Weights of a small GPT-style language model, trained from scratch on English Wikipedia.
Size: width 320, vocabulary 8192.
Training: a variant of Adam for these matrices, 8823 steps.
Each number is 500 + 40 x the weight over the matrix's rms, rounded and kept within 0 to 999. Layers, rows and columns count from 0. Numbers have three digits each.

# up: layer 9 MLP up, 832x320, rms 0.109, rows 609-675, columns 256-319
# down: layer 9 MLP down (transposed), 832x320, rms 0.104, rows 609-675, columns 256-319
# gate: layer 9 MLP gate, 832x320, rms 0.108, rows 610-675, columns 256-319
up609:499457509563436484534560540531519514533462512471490492531478483497516520481481508509485553463524455460511499500536458491589536517481552497578549536494483504487443482462487498468507475401525490
down609:550485476496503460474416513403473502467478425511479461414510519441516506613477445458486541589563536487510529530450573520494469487573501502452524528538514522466545542491542453461437591503477494
gate610:497570517448475519438509454486481432449526530410435512539455492461569446437561506457477507516499462536480490502533551428494502497500500526519513501468468514526524493494488438528523532558531535
up610:509488411544533417559530489521514527487508462491486515469451558547419544558495514484507449485518508434562486497494564459473450507530468509462505491593484506463440480503526545442563431494507450
down610:567477512492463528437426491377518509500527500481540571480537432466462489633513555499545513499533457532454472528403550524498548487536477450485503466509509480539569597506461468562479621552487519
gate611:465469505481533477522531542560495564514516518422489476564429509521471515444456489533570571510571530476550501569495492518494480484462465418419504515501521470529492536488555533487501465530565522
up611:481545480529474504469484488448477527473491500536547575430470477501474497496532527481482484526446375496412518464395562515481523490538566509484489486515476516494550501509461461492522512465514469
down611:498474492508501464537505546439449473530548546450526489490558519479479520635479473511520475512474465584583434480387498503553448503510498422495434525523534518502538584435517526392476631514543492
gate612:481461496440569508505484540499473481448503530439515512451515511444482545506441505471503454509499469501491502532515481462490488572530574473514493475479416572495458431508516481526596494446512539
up612:510515470519538510544495549483514499466449554461456518524545508493491556500488497539513535489440484546507569535550523462543488549490526537452470514494515437466524437537477497494522462484478553
down612:517585477512485536488516428564507546492467503455473530551506505541472446335505542474449514549505462425445471450647367544476521448449509473552598522494483460510513414517533483488478350513530524
gate613:463454512541502461492497516472508469450514535479485509539527468546531525541530525442537532464494455527449481452550500612466440479475505461519422494492444472480499506589449445579517488498523482
up613:516518582401532501495437535523465487493501513517459550490436505550538439467484548478391545417487522466437524500520488561501493565518509499531564507531506482440556614447481467545478430509547513
down613:532507493489551468533492490580527515511526556508489529512463496479554513497542502541517516475472504538566404425521453500438496469514495506489423467487505475516555517524473519494466484575450523
gate614:440492548434556528405480526510555497504444553521475499517584467538513547465509471549476483506556499478476474524481473469548498454485542493455535529505455503525452459472527483484501445468476462
up614:517501487469491462487462516503428499538508518499503555518563569538497504572516539494541511518474502551437543530556610521572517487503477505488553504508491557593481479487479489520498523507522521
down614:531536501437439524486532565477498530451530495510500451516526562490471507533516462507510507543432529543447463492472476549511467479496562514527461497515502490511473499484493490512545513472500462
gate615:520377466442536460446457522578423520524508507432522504538492508542538524577520484505523536562455527515533556518527513459502536495468504518520491562482495495548508573522406497467532597472468488
up615:519535569521533484427525467479552442484464410587534482506474512473486497447563559514443445552460503507482498536540479555565523559509540538536586450502572461452490539496538518490482578463509427
down615:479404420481524535436506462543445490515501499565474534474426550468571522558475480550512560506486485506552564524500516433469474462502428482557548504513477471517522541490549471550508536496502507
gate616:557545503573483504478486464504513559549515479489533481535544425524485506431497534428446408529528513494495541540480524489444501499527591567544421484487430484470494536502453487452505517491518505
up616:541506435580525438484449505530494457570497449601529460536580420519495524458486530447556433499570509514473497519535544418523469541516576488553481530514453489466467484434496496564501576512506543
down616:513550537500478491462481578570504550533484436544526457507481458551540455435512531579524474524523570445522449463559443551498570445495518464506517510550505558504539463451494518557462453520477510
gate617:546488510548514538449483515535480498524492445445511479506469471502486564463536502471551484526520467465475480521457488478502423506545512493516513540432509550559499468543524500522536487497525502
up617:491480487515550550499464537418519473514442513528494484494545411471488494457587534553501545536580460520527596440626409524534474526517470426483541564561504514517551501511525568485465489504445466
down617:478514519480501491483515446555471576563500483566498424485436522464490438448473470511493532506439478459566476452537458550434520556475464540553496525459558543456452459483530435491511438453545480
gate618:448513487478417472489514505520457528489486468482481505551481518448445472529472508464511460421513514483477455551473462523489494413474509528541523553502390586479525462465474488470488540560459509
up618:455480500482465473506474534448520469458481520511524482501528473442472548535540485517485496526494502498493476523502536535463536497547518462468438517499507486526471506455510429515527504540536497
down618:537465496457483532478551537467508576552509424477457585514554522472455458524482490532526503468577485508516498500465422480493493541463477511497504503506480494468518491474465519529467526546463508
gate619:539512450485516464506498474552431525554503529478445474533495484542407493457401532544450512549609603516525516520468509488466487455454507572507531519502457493558548511539473456504443510526515491
up619:502453521509467546506546545508579515530535543475486524490470497483489516550559444472529500532472503477527501448544530438494514477525548433572511499473583489473439466534547520406541449478460442
down619:496483430516482528503427536474493515439455522443507496524515414438419529572506480479482460509489503509495561505412513502438529496472502468501467523542523599461472454447512525536511546465475456
gate620:525468558526484453479461478524418503512526498449440475528535438495500317521487489476461485474469450491443457462474513517428464521457500486431508491511552537455582542436434529490541457478483589
up620:467525382491533460516470541547509565549427491451506512535415524553458512494506505499506472486526494540648500446451471515560568523486546512524545463517497486555549486476433480466440461547497510
down620:503548508468489446477537475482558479475536516507434498531557482486510513512521460534500470504540543485438449503461520508465491463529522468492439484559479580486547501511451515507551522459505455
gate621:427519503433567409458437437461477560571568488482484476495497516483443518521479632439493441491546434477551492569516543481542484542462479467486517433484479469522568510504496430505481536471465532
up621:523529435480459415488535512496502504466479567479479480560578535480531446497505551517462577580422463433571529537492509527558494466507553473484521477507544448548491487481484523561466484475601487
down621:467549495537444464500526418524563502478493475441490518433486473465527548482553501624558461456511521488533493467547488438465508546457477466507477545465479477468507489507497526537446489452436501
gate622:481482476501536418464515394492437567470490480489418469522470469551418471524381575567453480485492499620532444512428547499478419488448475391493496504498494566549543495505483490438528519504453535
up622:501475477510504484508473512440505496504452524479474495483511480499545552564513451468550451475482498524505533561511453519517556409463465481556497506502480470472484442482524536534459571469501426
down622:502512442447520485588532477480548466522502454526523408532506534489479473500475520526493460518582509502509508489464554560476460522488492461486493501506492481536529550451456464576463501565473561
gate623:485558516457578485445462538548489555524479503553496471537467497573431487528524542509509500566557551510555468515457517551500482582495529501448537498503530503538495578474494562456468457476483497
up623:461515417472454486457398568513535477487478518558526491403586469479498533469507537522567464452604529508506557540451520476463445494549531477538474484467487546451466473509446531536493514485487544
down623:460468515458509513490475524490525550511462594487431555487492508559526465507603508511550517469491473503491463513514506598536482582478524526481532544521473539444506500482479513528490458435490536
gate624:443524517462600544483536418550533547515492532479503476493503502498474526545534528514517477557561491499513452470469536483524502532515482424528528507454550465551518486509491578465457508563522525
up624:467548447546514503464560476501554523548488539482542443501504514556490496463509488501500504594456484505539488462458522504466485507512512484512477471436483501488515511509449506479524498470527521
down624:469531499447468535458478508634454505470497469586516491477507489518489471334510531471454462502474545534543512539673286491525519470474454486507507471523521399532528418495455536545485368511430404
gate625:476491472557514522519409470464420520524496511536447490521451530483471531518468483471515481518469459579548506464558539541522485443470493525491544492503485513495492491516504478497460517524531536
up625:523510508525484582483478469533488496535468450515505491483538508478478452503530455484524478505558471539497546487560469472490550487513502400472541532553456517537514491518480500486522591538400543
down625:526538505524550500485471432515586468555522528546502506516519438523599446518496382485531612490487494463523449450474512576556552440506454538588469514613601496504540502493496496495450507472517456
gate626:463522468457503446555467455509435491423370552512466501471550482524486486526443482430485493468508508471568485502490527498532517534411511550531471454550471491471453568490498534564534487428496531
up626:462417486514443576483545519468518513517531507480526348503522556512405446491536565415476424531447578564535573480491532489462479460530496463471503530520494527465505566519415498515580517471549502
down626:545493536480499475525477431555498532547527480459452493542473490554575494426524545451554503444473493442495498544550447461489556489522470465463503492516536523511463465467520544480471454524494503
gate627:542514504410558473501543542475491514465526530496435565500452515505470453473512541481526431525469454455466534487523543510505512462453487519490475540518468510481552523470504501460512521489443453
up627:479518528464490509475410526542554513543493485545521497486608526507546453457473544508515512496480491490464533437539516498515486584474471470533568479537521491471499489580518478495464493470422471
down627:480516476575606526531546506521480529514502518502506501546518480499446561507568450525512508503457473469499479540515466498515512459503522482520533547541513461540530497474497544531463497478492512
gate628:495519466481552514511485509508474484495497488454463442504513431426396587516529534477512457542549480547538525540472537508477441498449506499516526542511472505545439465445424510617506533492488500
up628:508527514426499521459505389505508485463483580474514556532559469523498463510504514437400497539487503430536539480488540543519479498486512508463525555466501505581512513555477449453538551472485554
down628:520454567508452517504517513480445424466517514541430453533495533564485490554504480417501523534473462509506453505467514523469440496497430532526519541463472518510524450518469532460483494467528469
gate629:479541515430513466465533436426511592531595536441497554529528454440414459525509563477540551501542463505497481544456546453445457442486540464495461452523479522470548455482471454557506579478525549
up629:524377457589547504449524550519491490431440388507536422469390560592559501496487405469565463506398524505451517421524495557542553530433477532517518555524551486505490536478540587388552425529490473
down629:416484447438475554538461517510513502499510528499514478563401549519429553455479490563467439577502519495497485455553518490431518498448496542511435522612447493444451520467528497487507468461506428
gate630:464504514474521478477454430510404532545495498495469528526493467534525548554578519408545454524435517558468512479507540607502484503456403464519545549522507519539529499549543448474451531452524575
up630:577576467478606513470530568486482469498428507509458505488537462462485547441511491510512459521552496522518488524452536515503493454543536504428465560471521547525486521454464503469451585562488489
down630:538527519487516526489522530470492499466584515521561568506455551435563413486497503571447438503505523517515513445481508498491466508454560492524485450509451528479450497524512562476578484589547448
gate631:488524515407502551491439482485455477526484554483566493511552523472484449467468522515530481520561529536576505519494545452503478533524532449448493446471501565534596453484443540436494434522483460
up631:515413494448545461491468494463441515505491477523512520527506492501430448559515457460473550502469440531547448520541426476489511504520497538495469428450489462498482539467579449524531485473526525
down631:453526520511379500496515471515519425478442585474528491507447553454541469436485508521497531512515550476472516507539466527507450483485548547460467574514450425444484452535498482516538511520451437
gate632:463453499456491444483455449497449538479435487481550483492543495483394468501548532459499498514539463540508507543484465540439445545508571448486520514516498532468521480489502562541568535486505460
up632:540462480475456505507482430513473519448453482455520529464506502538430443423536505469477518452528453470499448495446509459473519471534591447437533492514546491451473514507538547557535583482490504
down632:520607507543532508472516519549537510550462501528469475472441493514613536449511563447541518493448486527474486510557514557519542512484470505510591486497551525498582502499512529438503486544504500
gate633:473544490543538495481500505496390527489500548519547528514461478503521538488484531530473456538542489495480544506510492515514459441437492477501478458504480474448556539509574558483514580488590549
up633:512459490601439411456462524478509520539515475522474496533500449489466508495535459495498467487505454542469534556490526545482548500411488557483466492456537457519558502452456473486526481569560514
down633:514513502438455531495488451478520428432463506467484554506466538586516508553493460499483518485569553495528497479416631447517506456533487507487520483565512500480566550481476500509424528509497492
gate634:492450527516490516485455461475497514475479456510489542470484459476460453558463495477522428578474486491493498498460483538527481472454532462548422518465457528544519413439529448523452566521467502
up634:461479485481550565477409511530499476486471433517476588488548501464421539490544507489523454585481565559474502498436482584525534491531539482539438488475553506504472463484495491542386545544485498
down634:518561445485457454474487500620551487527510503477457507457514534584521498337505512513498495512484430492539516520638316460450523483460500495520567467540520494489471350543501514475563349524525582
gate635:515429472436544473406427510493505560519470434509515491518537411486490514525460495528520444500563409511533475517447477486496463438514558498461516478535428519525513497497507469492502573530502588
up635:502474451567463556494473451561508437528532521488492535528504503499561494502517507513535407487475427573517602563514536526425465402529481492488532524463494523525586481459481406387445576466576478
down635:509557507509490516511529471488536510474450551491471445509480462482447490549444567573485506471546463486539461497500564509522466520555449513508454501502500484451504571491488493566523518521481537
gate636:503438529487532506453507516513458431532477495531611516515558559548548559528488549458540503424516456488523473511550462554496490527433513446505527531517448582496446530532475556506510468464479506
up636:470492519454539465489488505525499523524505481424485436504520468502463520573505484525497499488493517510494492444462489471535481558554465508554527502506481464509479451495472445509431472506416524
down636:480538455508442478479492543359456469603513499504565532556484502492481539577516563469492499499482478456536487479421570503481451473550499528462439518522469534481494578476545509506499582488494509
gate637:503499528456518482509560433535490529445463461541437538536504538445470410436514512529562519507554554515451527516553584519497496460493487530470579475448500519462579492427462550466477496478493441
up637:531506573539486547536504564526498508420502471501473580497507544454457470385420497480479495527448508497441533487441534520419523464525460481548506466454522468441528470549553474477499463453532532
down637:520488456413476416505517456539454486494490509468439508521531534539472574515541511517542519547455468485513555601473449465461508460499482548457529478509495503516561464434529544457496520461420500
gate638:441496503427588437471479494514560461485431470500489510489560504539550558490478486473478486461538504485471467617436466465537407507528551508500431500533484482526459435498551500553472571431582517
up638:496453556482480497492519428453512540528454488522415463519470510485471480537463472511448561501488531544477531526569430459571497459500477463507473512501527503552533558519536565499546471528510429
down638:489541545417447489545550550530553499544527485529519396480521476498475479502499516508522485491505441455483504534491416489547454610457479461510451537459465518505512502513451467461501517485557488
gate639:527520466494622471468417507491423477530509459430449472537480461520500461451493565427536447510552515548570503500469497548482460493493474473569474470537457559558456433527461478576466457549532600
up639:500455497460438389481532445476539487488484541502498503499495453523528480510503533452536544526446484449497453491496492479573501421519493431475494478468481549440492490457536532544479507473469445
down639:498489487533497516474432390484539499488552419565525488501474529513488465490472472494491507480510535581480505479547546404532498534489407475462430516529482478494541550429517481507523518554442521
gate640:486493392474448500490506485461462479491438506454487571524435484441499451538527499520481498510573540536557516557472549469517509477486486489507474527501465490556497527450371480488576498575485521
up640:492494452436439495466518541453555507577586507552487478557467484501569447525524435478489478482444567499459465498516389479553489534484529518485436527448469467554489509470424489520472612494524427
down640:519454453500515538558527449533506483449430577542511517486401490502503545478476516489538524485504489451456439544519453437471522483546522432494465471516501451456488449484509446539414501581509519
gate641:463484558456489459429550453527515500446504551444463446508475551530541506465486565534559416450503549508451537539530508558511429450510520453520410571567456544597536488501473457514521496465543474
up641:513403531448519500517430478481500403470527491475491511492474518529485512514526601417547453529573535436520484433449493543451471459457529521455482487477429492546465485497535475488492526572528498
down641:415510518545552445500527376471556525520463496492530461525483529517535493469544506466534528447433453464497464509581542539423405508539533517491456469511497469500513527456512504499498476494485521
gate642:466453541499539501504406512478465543489452465453459510503467475499562449420506462508525557481527472518477483478501451452473507477460444541512512499505530510570500535545535509514539546487440518
up642:528455493546569519436588531528448541474460471435486512499505468512534443436508467532489535516473461458503532485533513452544444460461447496529482522547518498550528533495610553553457418573441567
down642:537530582482490516572514524492532519529507422556561498448524471505558467431447529538538499467474512496519503490561497490511519494464493477526531462513547509435439434461507458437514491491458477
gate643:429511482443499476503491448465495466426489484416536473491472557521518554536469451464481512480487434550482506483446470573392474460510540486488491455557497500536576461463500496556520489465514508
up643:444506465478478425557445449532442474503505483424532493500438484483448495492427482474472465499473521510485433431472462522429450515461532435575480469554471511552553479466486496501513519554470514
down643:494559516529504510501550481658467523526479516551498474453533561524496476295544475521528470522490451476548531497669399472457534463472464494517577488491457432446467357489489517517466350563531496
gate644:509543503532523507374535493542507508497432482405491475484513454490480459600519509495605517480458493521493481512453491523462474485439552535510518476474434529462559515574481519534520511430394572
up644:524511463589523497434608456471485589497535430469431496546528481428508423597499558476635495483417449457538485540511489469490486455467502503469519478536541513498512479522501537479477478469473508
down644:499503488550544455480553442476571532564493515406428466512495438566485494496552478487502539476491533498504429491493510465543482482597513509515523508562463519504472525514528542493563500471399607
gate645:524506505522557529466504444435526502522493471463486518522482509563491401455516530437510486554458520488467521557437524522448522540463561535542559445513506579526505542460505516472544500511500480
up645:482469441520501452554509553471513452471536489506450501533562445497478449489468523587504532490486522579526463517473483516537472486509435542511496531533503570435488468536475519508447517546478544
down645:522496566536465520566476468477552448535512456475470507486551458524487499512478451477470531505516443525488559534482516474484526566447514525501468471521457592486492537491515519496485507461514470
gate646:463503520469496545459531497469468536396503483533527498557492506503522512525439472531507524507464494539540539481508453510472539421404464433449569512441518495540505487484462546459488475531513515
up646:534443482478441523500464506527505471457562468467486537515479460523513548478517479527486506500474484461420482511456568488521524520513527529483499493431532429544472537514472473544497475427463474
down646:477539494545502468531426421478468520450476526549541462450489513509445458465526512459519532453408548530503524448474376498527506505414442523444483546530540548506549478466507529510510518569515544
gate647:488461486493549521452543456486578551573569495415510533541448544492532515472519458502520484505464531531458532482507521528518583551458508540430497472515535489461530461595409541442515519492484413
up647:517504489465472488483458503523484453418481487534430508485541564514444471527504521525471527483543577516528513493543510543502491470640416472522512461467482448466410555526565478525423467539520534
down647:522525481495504490488502482415458478538574469450581542518410508472557547520474445470504537525500423460484473553453467520481505500470539521463470481540488617541533453547544535453568473479470548
gate648:498470517554519447492439499434526481473471520514455494492489528517576554544422476540493568479540475608492538491518521519473510500497505530474536476496583562454504476445546429509572560524502500
up648:498516505527464505535466488516504482508513565462499545506399432506540532491589505485557526447590487508510459506567547499462569514520537476517431519476484442568517433506439541430497496515439544
down648:488486485514532537519534508487511525442491477432491448451603485558554519531475480496507569587456547484587479532498564526510458487513552452547489511497498530480476485507497484537489531498546506
gate649:446500508494494517460467507501523480492469552416442546512478534470470482515518479509554493514449533524553468489517501422465453457482497493469464537483483540512481557476464500432470426433515483
up649:478579483517554537522453512502586457478439565454568580490531452447494486496543488544483481512347493507512535425545539420512469535491480482441505510487523532491562502490468474486474543454585500
down649:480513533551501532520548452504454595524566456479477452456550484524541490465487475526492527494562466571470531520516472463575507499501445387471508486532535532465495484495441556494487482548519512
gate650:441495488468568547446542417538467600543500547481501536514554502523527507478500485485497594469496459465541441555508467554475459493418468526471519488537493501566485524433521439534460465466515496
up650:434555554506547562484551435493467438453476455461555482486469477521509488502547502489492539454478502482515534544516550423445509481529504540486442540557558520503577500554466563504457478530530451
down650:493534467551521481549515442464509560508495444487487438490504475507580545486547454449478523516509484526479535485477498444491497454475471470514454519535471517571477539533509466520473514522413547
gate651:513471548552530527459531471512501509515513469462489534460459429441535412461473524477522521492529492477488478481410549483529526515469535471480475492476441488538511518536504505467523529500553497
up651:489508448447472467525477538529480473477444556561500470552499539505468425583576514428515525399461466457472523513509511522390527549505575541530486497486447503505457455464451486595544501512444531
down651:520512504455513510505490493491499487500452512465434570578477475543438558501502545530473495501559498567503530487508558521600503518443561490439454520480470499554544520507539520476426497586504468
gate652:474482478524521489435480512504554457501508464460467414519446427480477474488471531506489555519594480532543519516447551448509456467494507553442455470500496479547458465469498511479493507435531521
up652:538467518427511415443521482486508499508514458439485519454479518477499440529505528515418480552510551489493519499496531553466490419474538484489556462519512490467465615510517478456435466540521524
down652:555558493480501489533534479512504529489493547540440498493555513488488492509477470485531502506513513561532552541442461513563427522534503533543503539489508521526467492579494518530502548515462511
gate653:512449490428518456459516463515505485455495521467523495505509434545529593507521478503515479527546476596476514499531456507495488525475508415559462497525486489568470462493556493473462490440438514
up653:496441570526485464545392418507496505545484507575505476473472512504465536478522553448455511421563466462545495554506495498511534534489528527520544509552547533517525500484456455517486509573520465
down653:450490494446511506366559500447536471477532548474463455523481464468469458579534503548485504562506458601524451456464520491502415496473438463492547493468503546465464539531502489437507587443484540
gate654:517495584465525564494451487470521501473558540518467569502493491491485457499550472436483509564489491476451638514484509489458451435474485483481555486484493519528507474484499536544547500503495509
up654:486468438536414552577503481548530488440451526480551528427440513415540510488486438500473462554519500493479482504569532503554518436471477540480457514509483484497475507465566509465524492504481509
down654:469533494381534470430489483505403507466504495484514484550470520525454504489487525531537445477493545466449520531463612464493485434469599489472501484447591461522519564507458546505510594548490476
gate655:423433498527499556467487510481474556515532481512558383507491491529487483458559445532533458560503507610545445483484565513545462514497461417490497547554459498570485535505476421515551589537547522
up655:547511537509509453471525515498435469478473569484465626466460524502502541619515562497519508532525464426520572554457453503558533502484527542519431463489507440525522500473468512505408426496495500
down655:479523496470500483451544451481477566494523471505564462486543528560498472500518461517489502488504480510555516551480558454479452482543532467479529492503526519416465519513515486508545510502581510
gate656:412442489500531528493511468527479566471500540492527411519495491490433490443517522451540442489481461537464475538590455478511498571497513473487520481484463531506513525485549532529510525490621500
up656:512434444448541458451576474469513463569549500581512428544544476481492443560516567435508485512427467534461466476552431407447535546512535509467483512577508510500485510610470555513495506503455541
down656:421491504500513503514510472573448532513491440488487491486471495484486524418494536503478540547498458449511468472553447493531502532431495484580496485507505499511526423534493455372505450510471513
gate657:495484430523478483493374511416464484540461507512491563499559417517451499468425485515537478532457490537581469580534465464475489494483524476500478502481459516465510482472496448468476541499505490
up657:476497483470523532486577517560459543463479493495434461483553568498443457560562487590468528526543557606451525458465506469458468523493480463502490482523532455462493531562489543598486545522472499
down657:558508497529517460490547577481535424491464525481513468450573486536412530508481490491499541532453481516521455519539536512505480523527533496546503474492482500590474539486505466496492505471552477
gate658:509441492508584461472517498506512495381386453460479498604437489515465503504506500525487538518570532524478508549530478460533525423442483438535517504408560531522511503499450510522508447461495504
up658:563550586543439540528496588522493501535545460514457554433473472432455494559593517507512542454439433467527451506469610496434506486555503514518448486542531510505443495435549463513465488489542535
down658:521409476477481484581447512500489439516521517514483406489498564521516478495386466481493488510479513559472589509405489593507437548567449479518494486535450479536490515537494505517506528510424488
gate659:575514543438522471431568468488458483479479533459539446518557500522424522545552507453460476518497558521489514539447497488457534506481507440425496517523471509546562506505538506516485482481569470
up659:519530403499467461540552572521421479540490486512450480532500532533465484487494492514569512557509484430503505500575487533490497436557455542474546504503522456514461441523525481416489508510460555
down659:470424502493512503527462492390537482519507501445641551466545478480472526541472526456472506535524496476512495497442567510552512503526503518534408499546534489525494491508503471513455548489545506
gate660:472431466514565530499517486494470555480413498461552629493511533418442433461504549586489492428530429450529463554537478455511505548466538516489505485490462542456573464517474476498461498482526506
up660:499494456543461539485418426471536508478508485491475473546468444531490503549466503497465514562474482572448525463490410555521492454576516468551477522504571515469495525490549591471526470533496465
down660:489530507537488458495498509512555470457564503518498506494520434523516565505500491525552415549461573508473484574509541509554507508494527441485502498424542525564475510466476496501520491512460432
gate661:440448502467518474521519465535525600475517456506541522516462451497543496570518552493570518564488510525482549521479496495543512532475543545478520498482480533529481560491472504565519467427499486
up661:507450581544472488493560500509508547439458457452388454474454500528517578557463417487525596398479510525478456511575435529534517479441481552518542528499558459537499505532534458511488624573553510
down661:535504546442468544532521521460517427496528492357537522441447546523455511446538472490510476511499471490467490512525517516521544513485429578518468492457461432451500545481470525427528468526511467
gate662:526478493479470463509592472481495532483546500533453473501554473436490580523485553442485526511501540586515528491556506520470486478501520513500499534519472518477463535471517486550490527482589531
up662:445550453448574457490496508473526494489476461527494437486477551531463434518516515511399408516502508431540578527435466565524538549429512569464490467532440436492485440504537544495517511474514463
down662:528546570491512483491513454525501547504454506562495443495508496511474480466461521582474549500478496525474618509528421515447475440553476486543480442447473460491517429528504509459459488521468520
gate663:470485468494509510431553526501519538548540519516438445614555470544485459491515569547584530531476452534521491478495449399535527474518554427547454452489513478470507520520479554463500440455460486
up663:548546533465472498555488558471498448549493464531523462574505470554506480509445440527549494506484446490447520445509477520463451546516453522567498544552484451514447484527524575476548495521438555
down663:568518460550457588507587486465397518586423484549472515526458536520456533529489593480460561433476509492477595470463544454488505500446573565475533542508524523484518508533500524484530551452448408
gate664:493446508492490522459452489476526486506488558492484513517548481577469494539578486505476460490521495540422558486504543481462460518491613441438495461531440545443515508518453508471483555499387610
up664:479454489389497488478457501475479481434553502530529485506481508550433461581579494522510508441543492475464525433470469459479518440479457492504518525421492559567466470493488520488490538529486509
down664:520553495497467511542563532440549513554504496555478542494400494501567474581461488603491472519513477515453475510426557516477501493498489517545471526467532554428490537477527408510556542462504514
gate665:417480490511457542473491447467527456554488556500537490534502552532526554514447509463504487465475548456412542503570426487522506518494519471503460528483475504479459527527457524556509483532459516
up665:514407525416524457542511505506442566496537503500531465541480510513515405541473468561451554562510523515530445429453558483497431503519488437526448488528490461509465500506535538475551427454462508
down665:460516477494522486541489471481562500474471530500553475567509473571535505565482544415469531518505455515486508520483535489533443512467440531467537436498502518450433565429497483484528507516515488
gate666:408512540436521480466554490514600514501546531471514485509535483497577548449441537531508534501491566513474507521579542583491493514478563549502494501536467551477447535420459482548489530504468503
up666:472476592436568474486521556483581526449506433491493476484531517519510510481532498514457504486563549489507494461475448574578465537487541479464553520464483460475471539520536547481447525436466495
down666:523512466501485476498510501532488538522471556536534496467450519475399499445528510539566436436536405467447486486570472520502450464548472523465567473484527524438480495537474482463461436591480464
gate667:495516523519544544533498466520467538430500458500437517581445485443595397597537488519491543503475505536524462506482543489471492510463460499581443600563551550518427523538522516510463545422514481
up667:479451466520488514599504559467474520535526463529500528496486470487580553487499476475563506516530441542449508546471519534510528470465515478499466510488498502488450470487454487540492552535539475
down667:491586533471443490542443500492457449470534508502498476520491496527440518441486552499459436493503506472497567587501525504501536516530467533482563485457466504567525543473475492523538489524529557
gate668:528535535519519499467423512483470535491392489508449475515469492520502507521489474437571556484506503538538526505465491470497489456500417453436525548537510521574528510407513485485575514528461550
up668:420556533486548529555528491455488482464466553505488456513514515448536444547494414495521480512535485483560485445504522494572484505529462498537464499481485558511501455425533493541525480480473508
down668:500453573522464551414460510515543460548456522530513471538508427548467475456576481539448494514457488458472537534494438545464553519455511488442539517528574504512510436527502472510509474472436500
gate669:466552517485526472465537482458545501492517500503499483515514499529485468562489464527497445513511460485516532497536452482484447527543490505423498488481413520474510522512464411472553508571581527
up669:475479528460525480479519478541557482518505525459511522542522495474431499550510500561510468485498484542553457551473476444479466553481536602635528509552421508486546464511479535515491501452485511
down669:460574474503519478488509481429497486500479426514487460476497451523551456571497489508457493551532549479472469470496595466523475531475478488391473548475593541464455560481482463490478559466500486
gate670:449430494560515513492566481486488508451488527527410508511453508505500504486478526553542517459555499578458412491485473525514537491510545503515465506566543542522520569469527493460513422475556523
up670:497463487580561616483450486502486550574509481452461489504476478546517558521464517522468540481526544548580476564507551490506476563469524543510512491532531517479555438461436502512505521508435492
down670:472516508439482436553520502569494471557563506509539517507513456539424475452528433474573517576485451512507542488502460543430548485454558499416518552555497507486429488497533506472476445477501442
gate671:506438490439516478559491524521474445503498473497508515528451450525481466456512498462512505570527519539470532500444454531622504496474497435568510469522453544538492439532520495547434481522533569
up671:491522454459456486519500522496471447500495574487496509484498566497458409535477482502501498571457560542414520443556498549446476516458513473569476491516554513531494422542438551530459426598438473
down671:456541524548465584450438489526455525507457455515496454511511519514544502484458445533501538499475512476466565563525497503552541497501530586491534520616520488532512591503503506476544512554536489
gate672:503476543401489437453483471527552544463562544433481542597427512455568490491458437477477518469547471502489502592405410524507499519448597526485511451501502506469498525535492502470496504487489424
up672:468532419593514484533545496413548546519488402557552510441486503516486494579416533523449515478404489505587429498538522490578510497504464521468510479513532431474425520478485480590532515517457555
down672:444487548514495507510497431503474533518508487428565532573485552464514487511473522473536484511489504532521468511479512510586446482513544487498467500541507464490530487479486525442506509502453385
gate673:580511487438525502428523491457471571483514490455503552509498510507472417552565487468549534545495435512539561469520533488555518512443477478490540555479424562476569507512459544503475491552432489
up673:559519565464523510559465493526486553448480500579524488508496533515478437436523536467483543506479506554523538564510468535505510540511499533501457573509526509553547454581501460459494444518529476
down673:491477474542614526445538491515465448532526486481547513504517500553513590461514429500462504543447465480447546418555454521471496400559461454513446513501475457561451499479526499552497470455512496
gate674:554508544407511496493537466480468579491473428466448500538472507438494487529453486508489472508475540550484478502547476480566425460524543534518433527514479561549491532465518521565426481491493519
up674:515482517534518518560506489505479465535530533522575447494533496563495492501500474487505490526557516503517478533515481481389469533496474574475460458556459493530497539481469540444507498476454513
down674:509528520489446476537574517494484503523466517473530496506482575526522583494550511482541590562542493517475444488491512582542403445469532455516524462485528496533497530519552477480489523428512557
gate675:509485596517583464517512495442449565557455504488514468541513526408492482529514567542461433500504519507475526539606542517460537484437475481501472504550500564493511581478551535534488509505522486
up675:508498486522536546488402483502538530477538466485446507581497450515514533533463494491489510506509497554483514490486454515546528523472577471441491499484518527502430488488524477549407474477508512
down675:511481495487526544554478508444513433446528533454489507480451460518557516498573519486469467535490491499522520606493509437508636518506453514484446434470503606452492521511527588518550501560493533